Weights of a small transformer language model: 2 heads of 64, MLP 640 tanh GELU.
Each number is 128 + 24 x the weight over its row's rms, rounded and kept within 0 to 255. Layers, rows and columns count from 0. Numbers have three digits each. The size before them is the row's rms in percent of the matrix's.

# layer 8 attention value, 128x160, rms 0.0374, rows 64-84, columns 0-159
149:131143155098127088134138078167128131117175127102080159127185139148120125135080147123163142128094113168168126124081143128130118128155092125153118118120118102146157092146092205166132106135127112112102101130131127134121150144167128134110139157119115117139102156105121149086133122122119116130101123108157140096129131188147141113116142116155138104131125096132136152105138132115121125118057123133138128136163130114148133066173157104118181108127159116135104141100113125088124151165142111
115:134168164168070100151101139169153138103118117111091122121130137139126144099120145092079085131089127149125127131135152138133124125160119128138118098137129175142117144115114164122147094142149118135179117130101129119125095105141128101138116117136147131110157194126135110100112133099112127219112131106123146134113109121147151122153112126172127110126145120084153169159147150145178131122086127106132127122157121174115116092113091101096106101109136111165116136179128123133146176136116101
111:119192089161111104125129177120122171059117131098085141117189128116173121112124150087139108112091138133130127156149121141104134119090148140091123136129121139126099113143129159127115113130117100141075145129151134143124143169093112121128105116134104119132101113146170119200101125156176145149149133120155128175127135156146121135104124111126133169150120115149118113151144095101113143124094140155122123070162119086127132141135142124124143160107127132129156138124118128110105091172084098
104:116163090168111126114132169138113161054120159105111123141177150140137129119148129108131118094087145115121129165164119140102144121054145147115127130121115138127092091130136158137114125109120106141114134127160105155132113158094114107144093108131140134128111100161182098178109130151182138167151129106145112159125153146126122130109099134126124128152101110130109117152147117091147141132094150186124130069145103114145128165117141149097124152135127127163161149093132133119095089128092096
125:122152125162150155076115119122126120117136114112136143165161149169100141110156117129163107076154133112112129120130087141163115115098100146128115086110116132137111080124149178138090124103101127142118155127148109137129085192119150101161097081143133129098114095140157082160095129163165131135146114117094111108130127139127091131139123164108117141128103109134118131141151126123155161166126178148128126111158124122135125169086181170073153167131129134108145145160111125120116097132148118
132:131066151148193170116126063115139075169173108145163108151109100149059132126135148167123122114180157107110129096099112136164129118117103127154130110124137117123129108124138129139141133124126145123167169124158113123125109158160176123133149103121155127095123112111112118062128128145113099105131115141109115059121107119110087140136155153110116110121124123110137123106130125168139129136161139126131124172118161148157127135103156160103139126167104143095131128103110129122115137099151149
097:118118145118090118121134166164091163107101195108149132128134180170136132144141080137131150129089095147154128153168115113098144143094104140128128135081110151144140109116121134147115130107133129108138086128119100164145127104125079127144081118127146131169133128153136122136125135096146135146147126110140114157128156136102162113125088148124131071134108122102088138137135174065184141138101133159135136087123076133138152144121135152096113115126156123191128150107172129122115102107126132
112:129095176135110112152119130179127125130127175135152112128112161168107138138127100143102131147112095161145127142149138109122138142119098129142122115086122162159149126104122129146148115124149139110180084129108105142138114086163110104140102123125161129134149160134125117081132135081101114177125128107138124131117138116111161109144095151156126053116126133077122159134140187104202122135099121133143136126111093172142139108115105124088102098140151120188108141109153125132128158085128130
109:129072110106170168115140092110136083168139103154168114145084087099081122141147130156115154125174162089107130104108123120131122116140154119147140145159147087101126138131135074103134152121124142135140154124144125110125138136124180146129171146119144137119112111126096144090154128145119108078129129157124129084132122102123093147124154127108117151123135148159145098110107116172074115109188116112123128172086166134143114153131112130158116116172087132082132110106121133140139146105141145
098:115099131077113129109136133187109143111141170115153157153154176176093135151150074141155156093106096137139128152128117109118116131109104139178125100085116123137139088121114184162111132092126123110143082127126095142136106124130130095164102149121152141154119103166126120116143134117137109134130131092133130105140153140122167112121092158135118077116094121132113142122135181074145149134096143166135136112110103142169137153130135139085114090159146124173117148098155128117126151114151101
109:134092157170105148165122139142141128125112150141162082116077115145113143123133128142074116139121139127116129126162143132122163137102123129134132132120134177121116142095138099121159126142158146121211140126125119134135098081147109111141120098118170132127196142141130124081130138097102126171144122122116120140107124089090165128141113134126126079127138130055130141144121138135188121115144116123127133131115115182127137124105087147105073105129123128178127139123156132147117140071091143
114:124134151108175120072136092138150092147146102138106127107108113082153105116108173129173130153202105115111127130101125131140105121170075119106119119122139144136154133167157148162163120132135104128076145130138154120121141151150113123076151105155113118106132116118103147112106119143093116144093119146131131091127101148114106145137166116129118137118135130114129143120126096141122125156118151109136126158163156090114141118109134147129173170101148138076130108160097121109135067156183171
103:122115120145086128171122187145107167089096178132143105122132144142130137138142086126078129136074124144145128163173139111080151146082153133128133147113119151128101138102109097118130124115146136114168101127124103151142134087110114120158100138112163137159133151156148122142141137095146129158161144113146120176125156097120153115122090142135131094128123143114113117144131170091175137114116101163119134096103090160143140145130105110111079102144131123190129138086171136134120150102092109
139:133138109108151114155123103100103133146149127120134170168177151180096139154120095140150139108078125157175127093113113116163125128124151129135124128122114064142150102108096127115068139126096160128109094129119108140128149149139162144160116167111084119137066153094129111139148126125157130028135133130132120132139155152161117105119120149125145134127124118194129115107135176130099137123114119133132126127105120122135104110163167099144156120149121117124111146097121125136134177130120109
119:123096110065204098134147092147127104142169139171121146155159137117112113155114112141157144138129095136156127137107129093146109134132120121126121133097127085156154113129115128151136130122126132121086067129138121133127177139152155096121141178124106122130049139117115124124156124122112097073112149121171125111135151140150100108122129157150127106109124152182117124097135176119111128136093114155132131146099129105167119113160129085142152139162139120104109125065116126123135152133167134
100:123171114150106129109126160164163148071140108123094132137167115125123131090150145088142093083130148106086129146130118139141122106104121145140121087118129151123089096133151202134132114122124090146116158127148130121121078175099147071165113102140142136102136083171167103173097128171149119196124126091119145113122116135144124132126121134135112156134105111127134132158152096129126142126098165146124127094170142129154117161104125130078112149132125131117148145153123125114117128143121087
096:123155121122068114134127145153110167096121159088125162153172182190130148140136082118141138084064120145152128132129118133114131137093130146165119111123104122128117081113097188140081119105107124122148092127113099143134091131121106121170091134121138137151138117151162111153124134121168149145141125089119126145140154156141168107119088133139136104141105096129115145137142155086144144123095139158131131077134095146143131132146143138095126098130142114186126160123151131116114149133105085
137:132113186168117129131115092176144102128151133117126104140119145165091143111130154123094103131124140126111128108119133142146135118137088134162124095117129171139127117116127171149160106138145124126206126127127115128126082117167134110132121095132166129107155167124129111056107133105108114201112116114119134093111109134121133130141120141162118077131132095057137165142144147149194122128094143123139130141146127178138124098098106139074119095134126116165122149139124126121121145110128128
103:139134123123128138121128103064115105185104098117127134108091122096167127141112132143131145150147137130143128094097129139111120137162155116115132161183127085109146159145112065109111139131110140130113143128109152111124156115126115211095163146129108125136123139083113157127132123126130160088129116170112124147142121130136103136131154084111144170136151135152136117116102094162080107114178107083124124154116150104084130115152143130196172125107120128101126095155107132124146115160136154
122:135151121147077123159110112152134147119136105103119149165160140171082161115135112103095114088055154137135129094110128139151126116136156136174119100154125113118118101101093169094092118139117138144186118126108113119123075139129173114187118149114139139124128165135130109106139135125158131124132126103105149111119125134163145108133108132159130134136127097141164145142141151153119134097105124112127127117127133182141093112143120103112108080141108107145117154150136128135140214134101071
102:127088097120136154159138154098090150130110162145174125138139140162121132167161076153116150115092135126138129128163110114113157144070175134130146156118117100111121128099119078122099159119116158119141108125139111144137156112102116141158115153104116127172107084132146118175147134127163144064168133142130108175138170108116135120105103144095140124130116137156097088119118144098119132105165116153118129107086087121137123159144140126149097123152114132152133142071162136144105127091085136
# layer 8 attention output (transposed), 128x160, rms 0.0463, rows 64-83, columns 0-159
142:157149131165154158101136128076141109141119086133179119126097129115101107148133077126110116110131125120104142124167150127141140131134124153110131152154132151124086151093118041118162137095145146122170113132128116114113109078096121096139133115113156146116162113117134113187113127124131132111108111126123126228114132072092131134095112140145119176127136123115152122149144126121135125133193128130114142145121115111133134149106113148132100156142108115126149152156130137086139094103134165
112:161093128101216125088122105091130140157138105128159133134157127106132133191122127144178142148169123125130136135132118125131126128115158135108146120106116093144123099137108093163115137116101143150076091136154147160120141086143092148140155135112121107132125109130121111146121125118134129039116125119124101178144139130125103118120112140107124160147080106167127139123154135117091160143150150127160129149132132075113128147124122134135160146166104105059129117118125133113127091101161152
107:142053144117160112111121098100157101179140111125181132134085124133087133162119105198136141097127121139137135130141158114150085132150136108118127126131119111144173131128135065151125138117137146120230135116108132127122123113176141156111156116099133123129140116116141138068149129131127142104127116110118128049111126113101128108099113114122126121120091143116136131099128177147115115143152105112127125175104119138170134137148137140114127128125153122152112123150138139082115148118149141
100:115095122104156117137126108107154114202133120140128146117103138108105135162116136161138149104146125153149125130135164117125073136174130112131125135140119098131182149118126068138127126135115156137186128108094130141131121133178155188108169133112122130136128111108118152077139137129141146089128115132133110036130117118137128124103113094121107153107103144123128121097114132161098131149143111099120128153082138144167133136136121137142127123093183130109098075184144144103120138130158122
119:099075123085101130139163172146126128150106139102123139127108158100143122174123153133087159134119129133141119150141163120087091149159142120158124132183106115120176172129111037119124150121122115146142123117121146138138139108123124189129127163109121141139124102150103141077173143141131154120133114119123103131126118069135136148120121102131118130115121166091150122129103129131098132122106099122110136153105139121152155137144081110166110121120189141154130054134140138134155147145144118
125:129189127097057140167146187142117157106117160101054136117171124110146108130125154040072143148071138141130124144121143130086146140118121118132127140127142140123111150147108139112150119126124094133075111134117128174139134136083114126124095160125141138140122122137113119157129128139151113141136136136136137214128119131149147151141144133146119129129174127116140122147112112095128125112089120152121126084145116114126128123128081083155121131130140125146137125100134125165157126138117098
094:071174095130166123121137100140125106166132116171104131127122155101118151124119146115159122117184112111123127119153120118133086125163129132150123111195124111126137145108129126119130131139101152130130120113128120096119115132150154161148178128148091135119131136111111146150112151110113138119116132131130099067140133103166112137112113087147108175103100135147130121113131088179086129130156149103126138147082151147129106143122121156169121122087131127058126054201129135133131145143143130
109:107200099115160129118130115119122138152128114151088130129174141090131138146119155081164120143175119120115134126140110132122124126129137148141134115164135110131108109133106144133139131127097151147072093127138127139124120122112117145169171139146100129118119145119110122186091132112125126092110139134141099152151135131175103154128117114138102184129107104167123135133145079141082153127145168122150129122105146112109101134100112143173142130112100109024138073176122140146142110119148123
108:136178135138064132170123164149119146087130162109074132115155113150166101080133149097094123137086152141142113132099125147112169120112102130122112145084150154111109130132138190107135105150147101115089155138114122136141135165109125102106073121146155128136131125136130128134125123134134118177148130138133150151121112171126155133162153144126148098136185125099118114138109107108181116132089117142122114072158114137112129100132134103108132123121143140183119165085133115167118116141093111
096:070196094165156153130144129128126121166103124150086132121128148092147115119115151113125127131181130136137115126145129138112126127167108150148117142201125131100122162086116060093139127143112156133112116114116115109126114131123141168136156109141137137116131122117104153147111152124114152134124120151140094134142117097142117153125116099149108190117125133107131107135122054160130148146150135099119139124091137137129121124106106170159125136082157132092129058187139152130135095136133159
108:114165113094162112134120110137114159145144143147065139123194127104123158136115158069159133157148117134136131132112105117112115121120142118123138107110133097151119110165122190139126119139085125143041097131132132172131139145141130151129164154145099119135094140109119119155107129121141106079130147144137120121163136164176102126140122126137109143129115110204103133116137124126088146122107155140157122107130132111114104136127115112157160122127099108042131100131131126160140128134161106
114:136117139142080138125148157104116137111111112094146118135122136145128153113144064121085126115021135120115124127145115142133132142109146123156138101152126141137146143125123087117112155107151121119187110121154137113119139119094105105167093162105119124130131142139155125134152131141123136081140131091100128209117139107149148117115129158138146110131148131128154139144150143101130096093129110145120144133164126119142143134144137097131118098162109139199141151108113117089139213118111101
103:116177113113188115134112079141136126171156132166097139135148120109117132133113180114188120127206116133137130123120117129139106120141124126124131117124136102137136102136126176140136112151094156130107122122111124136123106148171146164117182110146107114116119135101103141133096134112122113121121143143151114036143135166151112138133119100121104158124089110152105131102129093163098137152134154107149121128095135136128099122121133159136146133095125109048114085177138137153111106127143133
132:129125130137084131126130147157139090102119138126168118126093127132124073142129163145111120129201138118105140136139167121119137128141105153116104173147131159105089130119135131134168127111158112120132167141113108093134104108086135099126124087140163160113156108146119124145116116116125131251099116147144138129107116095075129158117139111122118132117154138060148120151102111143152138140151130121108124139101129146103122122096112156113089152112148129125138129139134140145126058133112150
115:126196130167060152145122142123139116116106131111130117133119114135126082113133129123101103114130156135102136117136143160127158142133109162157118148161148175109104110112113110116175133116162149110179151126115103101128086134060119096164114087117154144106150140140129130151098114126117121203106123142139130162113124130114154169112139130125117141134161109051150132158125059127157115135159126118118135118116127150127114094090131160109109114101133137152139127161122152118125115106093113
097:123067136121185135125137121088134139186116120105127143126129132105134128180116123172117159131108133155161122139129153132110102136152145125139133119140104103131172146127103011134111136127108147142156102115119144170132142112159117189103151134098143118145117109124119135051156135145139144051133110127122098128136118114119122121125111123122116132144084141118126124113123148122117152154130096125140129144125115103169151126146117131138162124121173129157120094127147149083136116114166137
095:097112104142199129109136114123137109165121103170142133112097148096116122153119147154152134125216113129136126124146147109119100119178119141112124150166107118114127156093131058119134124136111150143108124124119119114133124098155155167113164111131127146129135103113103142125133144117127153120117107155137107094138117078114104135118105099130113177113093142127120114121125120163112157150161131099112133155083141127130137144108108165153113156099156129072125073182138146126132077132162172
125:136151113092169131114138143092125147153124116123099140119175137088138129174122130084144148146127123132130135138141129115103126135126154134112141125130129097139114121135104096142129135118091129154044083133143143177131144095118095138150147161116111127143121114124117116180122128123154125047123127126127100221152124117152114127122116137133113180134114110179142130134149115111080158128144155134144132118127132076116121154119094111165153144144115112052138100131126136134148112115158124
102:166095137133092118129126148148119114061142118144171113123091123174129127082156105140129113117114121104116125114122112115151158116100112123095122143071131158124112123123164210113119116135159102116124161147147125096135131129128137065120064134140120135129144130139144122149156116127130126169143124119126168117104131135105151111150148146116174084117158133121120133140131178116162109111115125137105120119149130139103148132132153098099094144162100142168128203089108097161110149139096134
114:153098127122199131104119126114131122143128126133145138115146122105149091174114158149149142149219129141142131140122153120106135116139129150086117166101119120112093129121118084153138115131113120143036126142125129152133144087137110147095141101130163132135140079134115116127131124121139134129115104161133115168142116113078109125138120127113126151140109126121119114131119126125139179165147133120142122129122125089105141137115106152124152167135145117088129116108138136146130017116153177